Weights of a small transformer language model: 8 heads of 64 (4 for keys and values), tied embeddings.
Each number is 128 + 24 x the weight over the matrix's rms, rounded and kept within 0 to 255. Layers, rows and columns count from 0.

# layer 6 MLP down (transposed), 1536x256, rms 0.121, rows 13-39, columns 0-127
[[105 136  88 102 126 112  97 112 145 132  95 162 142 161 139 123 135 111  92  85 127 171 147 138 112 112 138 166  94 104 108 106 113 154 141 150 126 114 128 152 141  91 119 125 139 114  98  97 122 112 158 141 133 124 171 148 129 141 136 115 118 153 157 129 124 144  98 150 142 114 110 119 142 156 135 130 125 169 154 111 177 123 120 157 159 121 136 158  82 140 142 125 141  96 148 138 105 139 112 115 116 167 139 138 153 146 137 158 118 104  85 112 147 128 142 127 118 108 160 143 124 155 110 108 142 138  91 144]
 [ 91  91 107 128 107 115 116 123 129 145 126 121 153 157 128  81 106 136 120 122 124 188  87 135 125 112 125 119 128 153 106 115 145 113 156 157 139 119 115 117 127 102 135 126 135 142 115 103 112 151 138 145 145 150 109 107 127 138 146 146 144 113 129  85 146 142 126 113 173 135 119 115  84 115 133 142 105 124 104 124 144 163 101 159 105 106 106 157 145 124 141 116 118 109 100 111 171  91 114 151 129 140  95 133 190 163 135 127 104  86  83  88 136 125 157  97 163 139 144 153 151 157 117 140 148 150 115 156]
 [147 165 131  92 155 135 158 115 153 143 123 148 142 110 159  98 114 137 163 144 141 159 116 134 101 120 103 140 162 123 138 110 118 125 143 107 102 141 149 151 122 138  94 136 115 106  93 149 142 134 112 115 118 119 119 129 120 106  85 171 142 122 104 148 120  93 146 112 139 190 148 130 136 104 134 180 124 128 189 138 138 147  92 140 122 117  98 132 106 146 151 120 131 170 122 176  89 141 134 147 184 157 139 148 121 115 136 142 164 168 121 155 104 126 139  97 198 115 125 119 142  80 106  85 130 141 107 126]
 [126 160 106 122 114  89 151  86 150 146 133 153  87 114 115 164 106  98 141 132 114 102 152 149 117 113 106 152 114 127 113 146 148 110 182 148 169 148 138 130  91 122 141 140 114 140 108 162 114 140 135 113  96 101 188  96 105 114 132 162 172  83 130 132 106 104 122 117 137 161 152 135 123 103 135 129 107 116 136 141 106 113  95 100 124 138 159 142 100 127  90 128 168 140 114 120 120 113 122  92 114 169  88 156 153 119  89 174 160 147 108 119 111 115 136 124 142 109 154 153 149 104 142 131 122 130 136  93]
 [144 131 108 155 104 101 125 163  79 132 129 103 112 117 101 161 130  63 126 116 102 156 133 116  90 145 116 127  90 105 147 146 147 130 111 124 111 143 132 144 119  84  89 169 132 156 120 136 169 154 123 127 156  96 130 128 139 113 123 114 135 174  93 113 122 126 142 127 119  86 134 122 126 118 194 108 135 132 121 149 128  86 119 119 110 110 114 115 106  93 103 142  81 128 153 137 102  97 123 147 113 160 115 130 138 114 113 111 165 148 112 147 151 109 137 106 138 128 113 109 132 111 131 154 120 170  67 127]
 [110  69 165 120 151 121 141 116 114 118 130 152 136 181 142 150  94  65  89 129 104 148 148 170 141  88 118 191 152 110  54 163 135 111  89 110 124 138  96 108 103 115 105  98 161  88  91 136 116 102 157 138 101 106 160 105 169 135 146 119 127 185 176 142 114 139 131 132 165 174 133 132  95 142  85  69 146 143 135 149  99 121 105 139 149 142  39 138 126 188 139 142  90 108 129 108 103 123  80 130 101 108 207  80  78 158 199 137  94  99 122 124 121 152 108 170  52 124 155 114 117 108 228 179 149 125 137 135]
 [156 135 137 124 116 102 126 174 151  99 156  99 130 108  96 146 103 103 134 162 159 144 128 128  96  93 157 145 137 181 159 137 101 148 139 108 114 101  85 107 135 142 157  87 105 153 164 170 132 115 132 182 146 143 155 152 130  90 138  85 141 155 149 174 121 123 150 127 117  95  89 143 123 120 153 117 120 103 136 149 147 137 123 136 140 105 169  91 118 153 154  68  97 174 134 136 153 134 151 138 140 194 123 164 138  72 145 144 142 134 125 175 146 111 113 139 146 160 161 155 143 122 131  93 120 128 115 142]
 [125 103  94 135 126 126 147 134 138 109  51  74 106 117 141 116  96 143  89 127 121 111  96 136 143 123 134  83 113 121 156 133 119 144 120 108 137 102 115 162 125 120 134  97 156 162 119 137 160 161 147 136 116 150 142 122 106 137 144  99 174 102 122  98 133 123 130 139 126 138  89 157 129  93 137 136 106 142 123 130 181 117 115 130 134 104 145 101 113  90 147 143 143 110 143 151 114 146 155 119 159 137 146 109 133 141 138 133 120 156 116 153 132 113 160 130 119 115 133 116 145 105 120 159 125 135 160 109]
 [112 164  81  90 104 162 125 111 113 116 128 134 102 131 101 137 128  63 121 130 118 132  72 127 139 116 174 107 100 129 133 140 143 113 144  91 149 102 136 116 134 130 123  89 117  95 118  82 138  93 125 109 111 139 131  66 145 148 144 135  97 142 106 126  85 124 189 102 119 128 118 111  86 111 139 133 164 117  82 175 122 141  85 126  86 132 118  88 142 154 142 125 180 118 138 147 177 135 119 145 119  82 164 119 134 176  90 139 125 106 138 135 129 120 123 124 136 174 137 130 132 149 101 133 142 130 139 160]
 [145 133 168 141 170  88 124 155 142 181 128 161 102 122 137 109 102 124 119 127 149 147  94 116 128 134 127 103 118 141 134 110  77  72 137 146 111 128 142 151 119 125 153 113 115 115  97 111  97 139 103 147 106 174  97 159 127 124 119 144 138 110 136 126 134 111 141 160 141 113 149 150 119 117  88 118 139 133 146 106 162 105 150 130 124 118 160 155 153  98 107  94 151 125 134 154 111 140 142 180 152  78  95 157 140 116 137 113 142 125 123 101 149 112 140 148 119 116 133 133 107 126 132 125 115 114 110 161]
 [132 129 129 176 169 158 150 106 113 142 126  86  88 133 119 108  90 174  44 122 139 179 163  91 134 104 145 134 107 107 143 126 141  96 147 130 107  90 106 157 135 114 124 153 145 138  92 120 127 116 149 106 113 113 126 138 136 165 142 115 127 133 135 149 116 155 184 127 109 134 146 131 125 119 116 128 102  68 145 147 106 131  81 109 153  76 140  93  80 113 132 122 132 133  92 156 130 156 148  77 122 152 115 138 144 102 125 138 121 144 154  87 127 112 112 133 116  97 120 126 120 131 115 115 173  54 148 138]
 [ 91 138 120 133 125  80 133 144 166 140 134 138 138 127 126 114 123 175 123 116  82 152 145 110 132 163 123 118 166 115 153 123 127  99 131 125  96 143 101 165 138 102 118 134 142 105 129 110 101 101 131 151 182 134 117 155 149 120 119 126 107 122 133 136 149 120  79  98 130 168 107 139 145  96 125 136 117 149 119 120  91 117 128 133  89 133 163 149 166  90  89  98 111 160 137 108  76 125 135 126 153  98 105 108 124  96 103 139 142 109 132  93 130 174 163  97 130 122 113 126 112 151 108 138  78 134 134 154]
 [120 126 153  89 128 103 169 149 127 142 125  92 133 106 122 190 150 146 111  85 138 131 149 121 122 156 137 156 102 109 100 169 122 121 159  54 116 127 116 146 118 154  90 136 135 145 118 107 139 117 137 117 132 168 112 139 140 122 133 152 157 124 111 138 125 117 129 114 128  83 120  90 105 132 147 119 113 139 125 157 121  88 110 134  72 150 159  92 119 144 115 115 128 128 144 114 132 123 149 143 123 111 126 125 109 118  99 161 175 142  97  84 120 128 131 148 148 126 162 129 107 124 127 151 109 109 117 110]
 [135 141 120 130 132 117 135 128  79 145 167 102 128 113 137 145 175 136 106 163 126 137  90 126 139 108 104 114 137 152 147  80 150  79 106 125 107 163 141 119  92 118 132 130 111 114 122 132 104  96  98 100 151 129 107 109 115 117 139  97 119 168 110 104 107 130 150 123 135 102 124 124 148 149 150 130 116  95  97  93 112 132 175 150 125 127 100 133 120 121 132 145 106 169 144 140 138 141 134  78 128 133 134 151 128 120 111 130 144 119 101 138  92 102  83 136 135 133 101 131  99 123 156 139 120 122 157 121]
 [ 94 103 116 125 109  84 119 117 112 118 127 143  85 111 117 121 173 163  98 126 126 114 148 148 141 126 101 140 138 120  98 107 109 144 133 127 156 111 136 146 145 130 135 131 114 177 126 123 152  91 156 107  87 164 127 130 148 119 141 114 121  97 163 116 122 131 128 143 126 112  95 121  89 117 153 138 138 101 129 144 126  70 123 119 129 151 105 107 107 125 128 146 134 143  90 146 113 101 120 105 136 161 172 117 165 145 108 140 145  92 137 178  96 153 127 142 122  90 119 122 118 139 108 146 136 101 125 139]
 [104  72  87  93 166 125  81 102 117 153 102 103 118 126 119 168 112   0 105 124 160 134 140 115 151 118 114 154 150 153 107  97 160  96 111  79  97 146 180 134 123 132 131 120 135 142 113  82 107  61 121 141 124 130 136 127 104 110 118 116 109 106  91 101 117 116 148 137 103  75 114 191 133 135 146 132  97 136 106 114 143 117 136  83 133 118 116 118 113 128  84 164 165 158 144 124 167 145 151 156 109 134 112 129 140 117 119 111 107 127 104 114 101 115 104 152 164 144 142 117 136 118 157 134 136 109 101 137]
 [148 133 125  94 124 155 137 105  90 143 157 142  74 129 161 129 138 105 125 130 111 118 121 144 168 128  88 115 145 106 146 123 156 146 154 116 129 169  81 104  80 119 121  82  82 162 102  62 164 131 163 130 123  99 136 129 117  94 165 159 125 120 148 105 119 110 169 138 139 116 157  97 150 125  71  95 120 127 111 136 158 171 173 116 149 117 149 119 134 110 135 128  80 130  72  96 137 110 126  94 125 140 153  80 163 158 109 149 145 115  97 123 100 109 149 133 125 114 128 117  95 196 167  94 147 104 137 103]
 [161 117 133 154  93 157 124  80 131 145 139 144 112 140 157 132 123  97 172 192  92 169 132 113 102 149 145 152 200 140 121 123 125  91 121 102 158 124 113  71 107 131 117  81  83 168 133 111 127 163 149 124 130  98 115 153  73 145  79 159 147 183 142 124 111  88 190 105 125 110 152 159 121 161 133  89 167 128 134  98 118 120  97 146 161 125 101 139 128 128 105  97 119 101 151 137 139  86 169 155 144 156 154 117 153 124  89 130  96 131 163 137 141 105 131 106 163 166 109 122  93 102  92  99 138  93 121 161]
 [125 128 159  82 140 135 171 103 114 142 104 167 105 149 100 128 122 129 125 134 125 136 138 123  71 126 125 117  86 110 109 157 144 119 129 149 118 143 141 134 103  90 123 135  89 157 133 105  92 151 111 123 176 119 137  96 131 173 149 113 138  95 143 129 110 124 112 115 145 127 175 152 121 130 124  94 142 151 111 111 168 137 123 125 147 108 123  96  91  93 160 160 121 164 141 141 119 101 152  85  96 149 104 151 113 132 123 157 117 146 156 144 144  98 112 145 157  94 135 138 135 128 123 142 117 113 160 135]
 [111 149 115 135 136 110 131 119 142 160 111 164 160 135 126 160  79 105 152 148 143 133 106 136 129 136 108 144 123 166 118 127 119  94 128 166 136  81  44 151 145  70  71 148 138  98 112  93 142 128 124 183 120 125 147 153 126 124 143 115 171 138 141 133 144 130 118 153 133 104 139  90 110 161 169 156 134 145 129 170 134 136 115 132 110 100 144 111 106 134 142 127 211 137 146 148  66 145 149  85 161 109 129 119 114 171 108 150 143 127 134 151 130 118 109 108 123 111 126 104  93  90 101  50 130 102  93 104]
 [141 105 131 128 113 119 137 133 138 155 121 151 131 100 121 141 109 130 137 130 126 116 118 116 127 127 141  95 123 137 113 131 134  81 105 144 114 130 103 108  98 150 123 111 144 106 103 116  87 126 151 152 115 105 140 110  87 135 125 109 117 151 127 139 127 158 113 132 124 123 173 127 114 136 153 140 147 144  97 107  79 115 151 108 143 122  77 117 122 124 163 125 177 158 155  97 131 156 116 147 125 123 145 144  91 126 136 147 123  90 114 140  82 148 168 107 124 129 134 128 134 184 129 160 146 132 137 139]
 [ 72 135 113 135 119 163 136 130 128 134 114 111 144 112 139 146 125 134 117 153 123 112 151 130  99 145 107 150 112 138  97 127 126 129 126 119 173  76 137 141 115 120 112  73  73 102 107 157 175 160 130 151  98 129 127 111 135 121 118 146 131 164 162 158 121 100 116 139 160 117  68 110 156 158 112 137 113 164  86  96  97 141 148 104 110 145 105  90 124  89 152 143 128 125 151 104 142  85 121 137  91 124 141 111 123 111  94 146 125 129 111 130 140 154 170 108 112 114 144 156 139  99 135 122 149 135 108 131]
 [121 156  88  92  91 113 206 155 158 155 166 144 120 128 128 105 154 160  82 155 137  95 149 137  98 122 142 186 132 192 130  88 139 111 130 109 106 121 123 124  92 109 181 136 128 128 109 148 118 108 104 101 122 129 142 158 101  79 123 135 139 130 185  89 114 134 124 105 124  99 153  95 118 112 130 124 142 110 124 134 162 104 140  99 109 151 133 161  78 161 119 120 156 134 135 148  83 136 154 164 173  76 174 124 155 177 153  86  98 108 116 120 141 169 114 131 104  91  97 103 146 151 146 203 121  92  94 151]
 [ 98 122 126 117 149  91  99 133 164 123 149  97 140 152 121 146 180  93 177 169 165 136 132 137 154 123 141 122 135 145 154  99 135 170 119 139 108 124 131 161 126 108 151 109  99 106 119 101 192 126 135 126 139 118 138 126 126 127  99 115  94 119 111 163  96 156 164 112 145  84  97 149 119  61 168 176 126 176 106 136 114 123 138 122 119 116 142 118 137 118 127 161  89 166  73 111 165 146 112 152 121  84 139 154 170  77 143 107 102 143 116 131 146 109  92  95 153 120 143 100  93 140 162 103  94 124 129 131]
 [ 91 158  97 136 122 105 100 145  84  87 148 131  93 126 133  97 116 118 113 135 158 138 102 140 159 137 167 130 169 143 142 200 103 157 154 176 162 135 108 159 164  91  74  86 113 114 132  90 161 125 114 117 111  75 105 143  97 158 115 154 107 104 107 105 120 109  87 171 147 139 107 135 131  90 103 135  86 121 107 154 139 140 109 150  84 140  92 125 137 136 134 159 122 161 147 132 138 119 106  90 106 129 139 104 186  98 109  91 118 148 118 102 160 128  85 143 151 160 118 139 100 144 125 129 121 162 103 121]
 [111 153 158 138 126 158 140 119 100 143 118 122 148 124 109 119 157  82 148 163 104 138  85 137 126 135 186 153 166  75 131 146 136 144 139 156 129 126 158 131  82 124 117 139 137 134 138 127 177 177 114 109 110 158 146 120 132 128 136 106 148 112 125 111 135 134 112 147 110 152 109 131 148 123 154 115  97 126 118  82 151 105 147 128 129 153 150 136 127 127 140 144 108 140 147 119 137 104 141 127  87 150 121  92 124 121 138  72 135 130 137 124 138 131 142 133 141 120 103 109 128 145 137 134 151 106 124  98]
 [153  92 105 124 145 127 134 143 126 108 109 135 135 127 159 147 141 142 120 111 184 117 113 117  88 119  60 111 119 112 138 110  98 127 127 137 153 143 128 117 122 104 123 107 104 148 118 149 104 162 107 115 145 125 118 126 157 132 129 148 104 122 166 126 132 142 143 113 156 129 151 106 117 148 159 124 140  90 141 147  66 115 137 138 119 136 116 118 126 157 179 119 121 112 113 177 111 107 131 147  96 138 115 138 137 120 145 112 112 156 145 159 133 132 132 130 145 133 139 140 104 145 135 163 117 154 129 145]]
# layer 6 MLP up, 1536x256, rms 0.165, rows 14-40, columns 0-127
[[150 143 120  90 122 126 123 138 123  83 124 142 132 123 106 115 180 134 122 122 127 125 158 118 109 131 154 136 111 121 145 121 146 115 137 105 121 150 142  63 125 141 125 147 164 133  71 129 118 104 122 115 114 136 140 146 101 117 131 109 145 158 143 125 148 156  89 152 121 169 150 165 131 134 154 119 137 173 133 116 150 105 108 126 101 134 122 126 138 125 133 149 116  84 153 124 120 172 132 165 157 149 119 139 112 149  81  96  99 142 102 135  88 125 133 122  93 136 138 111 172 148 118 135 107 141 152 102]
 [133 146 137 131 134 128  88 134 147 107 129  85 102 170 101  91 144 152  80 167 124 146 141 108  95 131 125  73 151 132 119 101 148  91 114 136 121 133  98 103 107 115 132 118 121 126 132 131 154  94 128 108 119 119 112 138 155 145 155 115 105 121 139 122 116 107 126 122 138 117 122  92 128 137 165 164 168 107 110 132  99  84 139  66 139 104 136 105 119 170 133 122 110 119 169 134 177 156 147 121 107 104 140 109 139 102 131  84  75 120 175 160 104 187 129 142 137 152 125 104 119  82  90 114 128 111 121 132]
 [126 119 159 156 125 135 100 119 102 128 105 125 125 125 115 143 141 109 114 135 122 115 139 149 132 140 132 113 140 122 145 115 121 100 117 103  99 135 134 166 128 137  97 127 126 138 133 158 126 141 141 170 156 133 122 130 130 154 104 123 128 126 142 117 122 109 144 190  98  72 118 163 170 101 152 118 107 149 134 150 113 153 111 117 137 157  97 124 117 118 141 149 151  62 119 127 106 114 165 142 136 142  99  94 122 163 131 131 117 138 140 119 111 139 109 101 108 109 150 150 142 158 181 145 137 144 110 156]
 [138 138 120  98 144 161 167 134 150  96 104 135 147 136 177  84 122  96 121 122 160 123 134 140 147  93 130 121 142 122 104 100 116 123 149 105 163 135 136 100 139 147 175 111 159 112 133 101 134 120 135 145  82 170 116 105 103 142 146 114 128 131 139 104 125 132 117  96 138 198 159 150 112 129 110 134 102 152 104  92 129 162 146 108 136 124 142 169 157 157 177 107 149  97 128 118 116 140 116 129 132 134 164 101  79 132 141 151  85 114 144  89 109 127 156 109 125 119 161 141  93 145 141 131 143  90 200 108]
 [117  87 141 105  99 104 149 121 106 131 118 130 119 108 135 124 139 102 122 112  83 131 149 166 119 127 130 168 153  76 101 132 135 130 135 136 154 116  69 108 146 127 119 134 193 131 105 156  68 149 118 175  93 147 142 116 106 124 178 126 172 162 125 119 121 162 116  93 138 153 103  94 120  86 130 119 148 121  94  96 109  92 118 130 138 149 127 100 154 183 134  97 114 122 178 114 109  92  80 100 105 134 174 102 135 129 139 168  89 159  94 129 145 128 114 138  76 156 147 134 155 124 197 135 132 108 105 141]
 [112 146 184 112 116  83 129 100 165  87 164  95  94  95  78 182 162 133 100 147 110 112 158 136 121 115 120 130 100 147 154 114 129 136  86  88  93  85 139 162 158 113 134 146 119  87 141 166  96 170  71 130 128 148  99 118 112 146 154 111 142 119  95 124 123 110 163 136 139 122 127 150 125 137 117 116 177 174 128 121 144 145 115 130 103 106 147 149  96 135 172  69 103 134 115 147 172 145 133  77 149 128 119 132  61 101 135 145 119 123 101 140 105 106 113 141 136 136 171 138 116 108 143  84 121  91 130 113]
 [145 112 125 106 150  95 136  99 127 143 120 155 133 115 133 151 135 113 127 108 146 154 116 127 111 137 133 109 151 132 131 156  95 117 119 170 152 139  96 142 105 143 130 120  89 121 152 104 112  86 129 133 130 130 109  98 148 150 150 116 119 153 154 170 105 135 167 140 117 141 145 139 159 159 132 136 140 146 113 144 170 150 127 109 151  98 121 143  98 155 141  98 170 133 177 160 159 127 157 110 121  97 144 156 129 146 116 157  93 144 138 128 110 115 116 167 118 146 157 187 162 130  94 170 157 148 151 151]
 [108  72 112 113 159 154 138 118  79 142 108 144 173 125 116  91 131 154 147 135 122 151 143 151 124 105 123 137 133 129 159 135 122 129  87 152 142 157 139 129 185 169 121 159 120 110 161  98 123 114 116 120  86 141 132 178 102 134  85 180 162 126  51 121 152 134 119  83 123 123 170 131 190 139 118 101 126 101 183 124 149 129  85 126 138 130 146 119 138 155 132 142 134  88 155 144  81 120 153 111 131 141 101 157 139 140 138 154 146 129 156 129 119 100 135 115 141 117 158  84  92 136 138 185 128 124 145 122]
 [148 123 143 142 118  99 112 138 158 135 123 114 110  90 114  67 146 162 137  97 144 117 129 143 146 132 101 108 120  97 125 157 136  94 123 119 135 160 137 113 138 133 157 105 152 111 154 132 195 139 156 124 144 145 112 103  94 101 147 110 122 113 142 157 163 183 125 124 143 140 148 108 122  91 132 133 160 104 123 165  92 141 136 148  70 131  84 107 160 127  83 116 111 148 131 134 128 118 129 159 146 138 113  93 132 113 120  91 107  89 131 162 143  94 100  95  82 171 119 163 101 121 101 156 153  99 141 107]
 [ 94 145 120 116 121 137 113  95 112 143 114 150 122 134 114 161 138  98 117 113 141 149 120 146 128 153 122  94 116 151 170 144 178 155  92 167  72 107 153 142 104 132 141 160 101 131  97 114 156 150 135 112 133 122 130 163 152 106 102 120 175 130 131 154 106 138 141 131  97 113 177 140 109 104 126  91 164  86 120 134 111 113 122 123 102 116 103 106 142 105 136 190 111 190 153 164 132 104 112  95 136 120 114 129  89 112 123 106 122  89 115 142 138 148 124 105 146 124 130 129 162  94 140 139 131 131  70 120]
 [136 136 135 135 159 121 121  99 159 108  76  96 145 145 168  92  99 122 142 146 143 138 147 169 103 134 119 111 117 145 147 145 138 135  95 119 187 144 139 119  80 120  96 111 137 123 110 144 111 122  74 153 141 120 117 134 132 148 152 162 113 126 144 147 124 129 119 174 120 112 124 100 131 101  86 104 156 143  92 131 133 129 106 107 187 127 138 100 124 131 152 127 117 154 130 153 183 166  93 170 150 159 121 136 120 159  42 133 156 154 124 120  96 101 106 116  99 115 132 119 126 164 131 143 119 124 154 110]
 [124 130 116 150  88 122 133 113 142 143 151 149 119 152 122 127 118 135 153 155 124 109 178 129 131  92  84 121 161 157 118 142 120 139 109 161 121 103 145 113 145  99 141 120 126 140 139 118 148 147 133  98  99  97 174 118 144 130 152 107 125 107 118  92 110 119 140 134 155 161 187 170 166 102  96 125 123  98  98 121 146 140 124 139 184 157  68 137 143 114 156 109 110 118 144 147 154 140 120 126 144 117 115 117 123 141 143  97  96 108 116 157  94 145 134 128  78 135 126 122 129 112 143 141 146 125 129 135]
 [ 97 133 116 128 120 120 132 125 144 116 130 158 138 118 135 118 124 139 138 121 135 137 130 111 108 120 158 130 126 126 123 143 135 143 105 141 112 119 147 157 117 147 117 113 139 124 107 128 120 110 106 172 122 122 110 163 116  91 123 135 112  83 151  93 119 109 108  72 140 141 120 111 121 113 120 145 124 102 112 107  97 166 123 158 136 112 117 144 145 129 169 137 172 123 133 126  99 140 167 146 101 143 130 119 113  97 146 122 103 117 156 140 115 104  96  97 143 170 174 164  69  93 123 136 142 114 129 114]
 [118  96 137 138 128 164 117 122 127 127  87 135 154 140 141 123  92 101 158 151 125 104 117 146 111 124 139 131 108 142 124 125 122 112 113 135 124 144 171 136 138 136 123 113 127 135 114 140 127 147 132 131 145 113 118 124 124 130 125 143 140 145 130 122 124 162 142 164 146 117 118 138 147 131  93 147 132 152 137 128 125 159 107 120 144 106 131 137 136 159 142 132 148 108 125 110 167 105 147 179 111 139 123 149 139 117 126 140 158 122 138 123 159 124 159 100 144 135 158 102 136 142 157  93 107 131 162 117]
 [177 142 146 115 106 145 126 110 145  92 138 100  99 112  92 129 126 125 138 126 136 164  57 121 101 142 139  96 153  93 120 139 137  93 137 109 162  87 128 156 113 111 114 132 103 121 144 139 114 150 134  61  85 139  70 129 161 120 140  92 123  97 125 126  88 115 158 133 150 165 190 103 114 114  99 125 103 158  98 103 148 127 108 155 138 113 127 123 113 176 131 123 144 152 158 123 101 107 127 110 150 115 131 156  66 103  91 113  86  86  96 121  86 137 146 127 110 160  85 119 116 135 148 134 174 117 103 136]
 [142 157 104  90 151 102 126 112 130 126 140 121  33 114 116 144 129  79 116 164 142 117 139 119 157 124 154 132 131 141 143 104 135 169 126 135 107 131 112 132 165 169 117  96 105 153  53 103 142  77 136 114 161 134 137 133 136 117 149  57 117 171 159 127 112 118 119 122 153 125 142  69 128 160 126 176 123  94 156 155 119 136 105 139 135  87 165 156 147 121  87 170 149 138 128 148 161 120 177 116 112  77 160 129 147 120 106 119 128 164 146 123 109 143 148 159 170 112 134 127 113 115 133 150 101 143 171 137]
 [128 166 120 121 105 118 153 172 133 167 119 102 134 120 141 140 119 139 140 110  96 112 115 137 108 141 108  92 112 152 134 147 125 100 113 116 149  97  95  69 140 127 139 115 160 101 186 125 119 104 167 153 100 133 111 130 115  81 151 117 136 167 165 135 111  84 124 117 140  88 142 113 169 135 157 159 140 102 135 119  95 107 109 150 129 163 108 106 164  88 136 114 113 148 126  95 116  90 138 155  81  80 145 110 116 104 110 137 146 150 143 188 111 140 131 108 133 136 135 141 137 124 104 152 133 131 107 103]
 [127 130 106 135 118 116 121 121 144 102 146  90 133 129 111 122 142 131 123 121 141 132 131 126 120 125 104 127 148 106 158 128 145 129  93 142 125 118 124 139 139 127 137 102 124 128 179 157 161 114 114 147 126 127 130 165  97 132 117 126 116 111 110 116 119 127 139 166 113 133 123 140 108 116 111 118 126 152 118 137 127 115 100 152 145 132 145 139 115 118 129 152  94 115 125 142 118 130 124 139 137  96 159 134  94 136  84 154 179  92 114 103 111 129 144 130  84 131 137 175 132  86 125 159 102 126 148 147]
 [140 105  85 172 140 120 106  95 144 115 144 183 158 189 126 132 123 151 141 166 136 132 109 147 166 122 113 150 153 154 140 130 110 167 140 122 102  97  84 156 161 169  85 164 157 130 114 149 120 154 113 173  97 140 127  95 102 164 140 130 119 156 121 143 140 128 108 128 150 146 178 111 163  97 126 166 120 144 146 153 104 156 134 143 137 115 137 102 122 121 190 120 153 184 127 191 140 160 138  78 151 131 149 147  92 171 150 125 141 151 176  90 117  85  97 127 167  93  88 121 114 134 121 167 121 165 112 126]
 [131 119 120 102 104 141 138 149 154 128 105 158 137 133 147 160 115 112 100 153 120 152 140 106 153  92 117 134 128 163 140 126 140  74  94 121 133 136 127  82 160 125 140 184 177 134 103 154 128 103  94  90 126 123 166 123 131 144 125 126 103 136 121 173 143 129 102 147 116 128 176 129 135 141  71 156 187 116 150 142 162 157 130 148 135  93 139 122 141 122 133  86 159 104 153 167 144 130 150 102  99  83 142 128 116 119 146 121 121 180 103 128 144 107 108 137 108 144 144  86 123 120 158 137 107 154 118  99]
 [122 143 117 120 118 147 108 124 118 153 124 143 173 126 111 127 138 112 128 121 165 135  91  97 123 103 171 146 103 125 155 149 127 140 197  98 120 130 154  84 161 172 103 113 101 119 107 104 119  80 123 139 106  72 106 128 136 120 148 144 103 115 108  97  89 113 144  85 116 133 166 129 114  93 127 111 113 135 140 166 109  90 122 142 155 101 144 119 105 120 154  94 140 123 114 124 115 164 125  89 161 145 105 161 136 109 139 124 150 124 161 101  68 151 144 103 147 127 148 123 160 136  88 126 153 133 101 114]
 [122 142 144 109  97 100 166 147  89 144 113 174 119 102 135 108 139 157 109 133 106 124 156 158 126 122 131 101 136 116 118 112  88 135 124 123 159 123 130 113 102 103 169 159 134 105 156 138 169 103  87 141 114 132  96 120  86  94 141 116 146 127 150 120 112 121  93 132  93 126 137 114 127 117 120 125 140  94 114  78 158 134 108 142 102  93 119 183 117 149 161 104 168 176 133 147 116 177 129 202 171 163 161 107 125  96 118 111 154 137 150 179 151 141 122 113  95 116 133 118 145 137 141 141 161  90  96  84]
 [ 85 128 114 144 135 110 137 104 150 104 159 122 106  97 172 141 146 136 168 131 138  93 110 105 143 131 114 124 131 109  98 132 161 155 158 151 120 122 116 142 118 145 166 130 138 134 122 136 175 138 121 134 120  98 120 196 142 135 131 133  99 143 144 128 154 144 115 117 113 114 106  93 174 100 179 164 128 103 152 110 127 160 132 160 141 143 123 114 107  89 105 109 146 137  95 168 120 171 146 126 106 114 152 132 125 135 129 136 166 122  87 142 151 157 166  89 127 118 164  73 127 118 110 133 127 116 122 136]
 [158 138  89 114 153 103 105 147 128 117 184 107 165 109 170  92 104 111  85 146 137 135 134 147 130  75 156 121 184 157 160 155 129 129 134 166 112 117 107 132 185 112  95 118 162 134 156 147 159 122  86 113 165 113 145 126 123 103 155 127 158 153 149 107 106  98 136 141 102 163 169 150 161 128 151 105 109 109  88 163 128 145 129 128 105 105 170 160 128 139 129 113 123  69 143 118 108 103 191 184 141 124 115 168 123 116 145 139 115 114 149 147 124 134 161 116 100 142 108 141 115 126 129 151  82 111 133 129]
 [157 125 128  98 124  82 116 138 128 114 149 151 105 134 143 122 107 100 143 105 133  93 124 155 148 118 128 140 100 142  90  92 149  94 122 105 148  58 114 117 159 113 147  95 121 121 133 126 103  61  91 148 172 105 121 113 102 148 146 142 151 102 113 137 112 137 109 107 142 140 149 159 103 173 131 113 113 122 149 175 125 126 142 115 127 118  92 128 105 114 144  91 162 148 104 132 123 145 113 120 137 105 132 146 126 129 137 154 100 114 156 130 132  94 145 121 115 135 152 157 114 106 111  89 108 152 125 175]
 [110 166 155 113  74 142 146 149 108 149 141 106 138 148 119 138 164 142 127 125 111 144 145 140 168 130 143 114 141 177  87  99 151 127 128 107 138 130 110 158 140 135 107 149 171 133 124 145 105 111  95 128 157 116 145 112 131  99 122 154 123 135 102 112  86  89 111 139 117 139 149 178  96  55 123 136 111 133 137 134 176 113 123 125 130 127 125 132  85 122 136 148 133 158 149 117 163 134 120 124 148 119 164 127  93 158 133 118 145 153 108 114 114 118 136 131 109 112 156 122 143  83 161 119 123 118 112  76]
 [126 132 137 134 118 124 119 122 129 163 166 154 136 103 143 139 130 144 112 141  89 136 131 127 153 132  95  92  93 114 144 106 120 116  91 130 125 130 126 139 127 129  98 140  94  95 115 136 139 148  93 144 138 125 119 118 148 153 139 115 147 165 121 124 164 107  86 122 185 186 144 141 114  96 113  60 121 121 160 154 101 140 139 113 107 115 129 123 124 117 135 128 121 130 121 119 122 162 111 125 124 107 155 102 142 116 109 112 129 151 143 135 140 163 134 137 166 140 120 126 104  96  73 109 155  92 102 130]]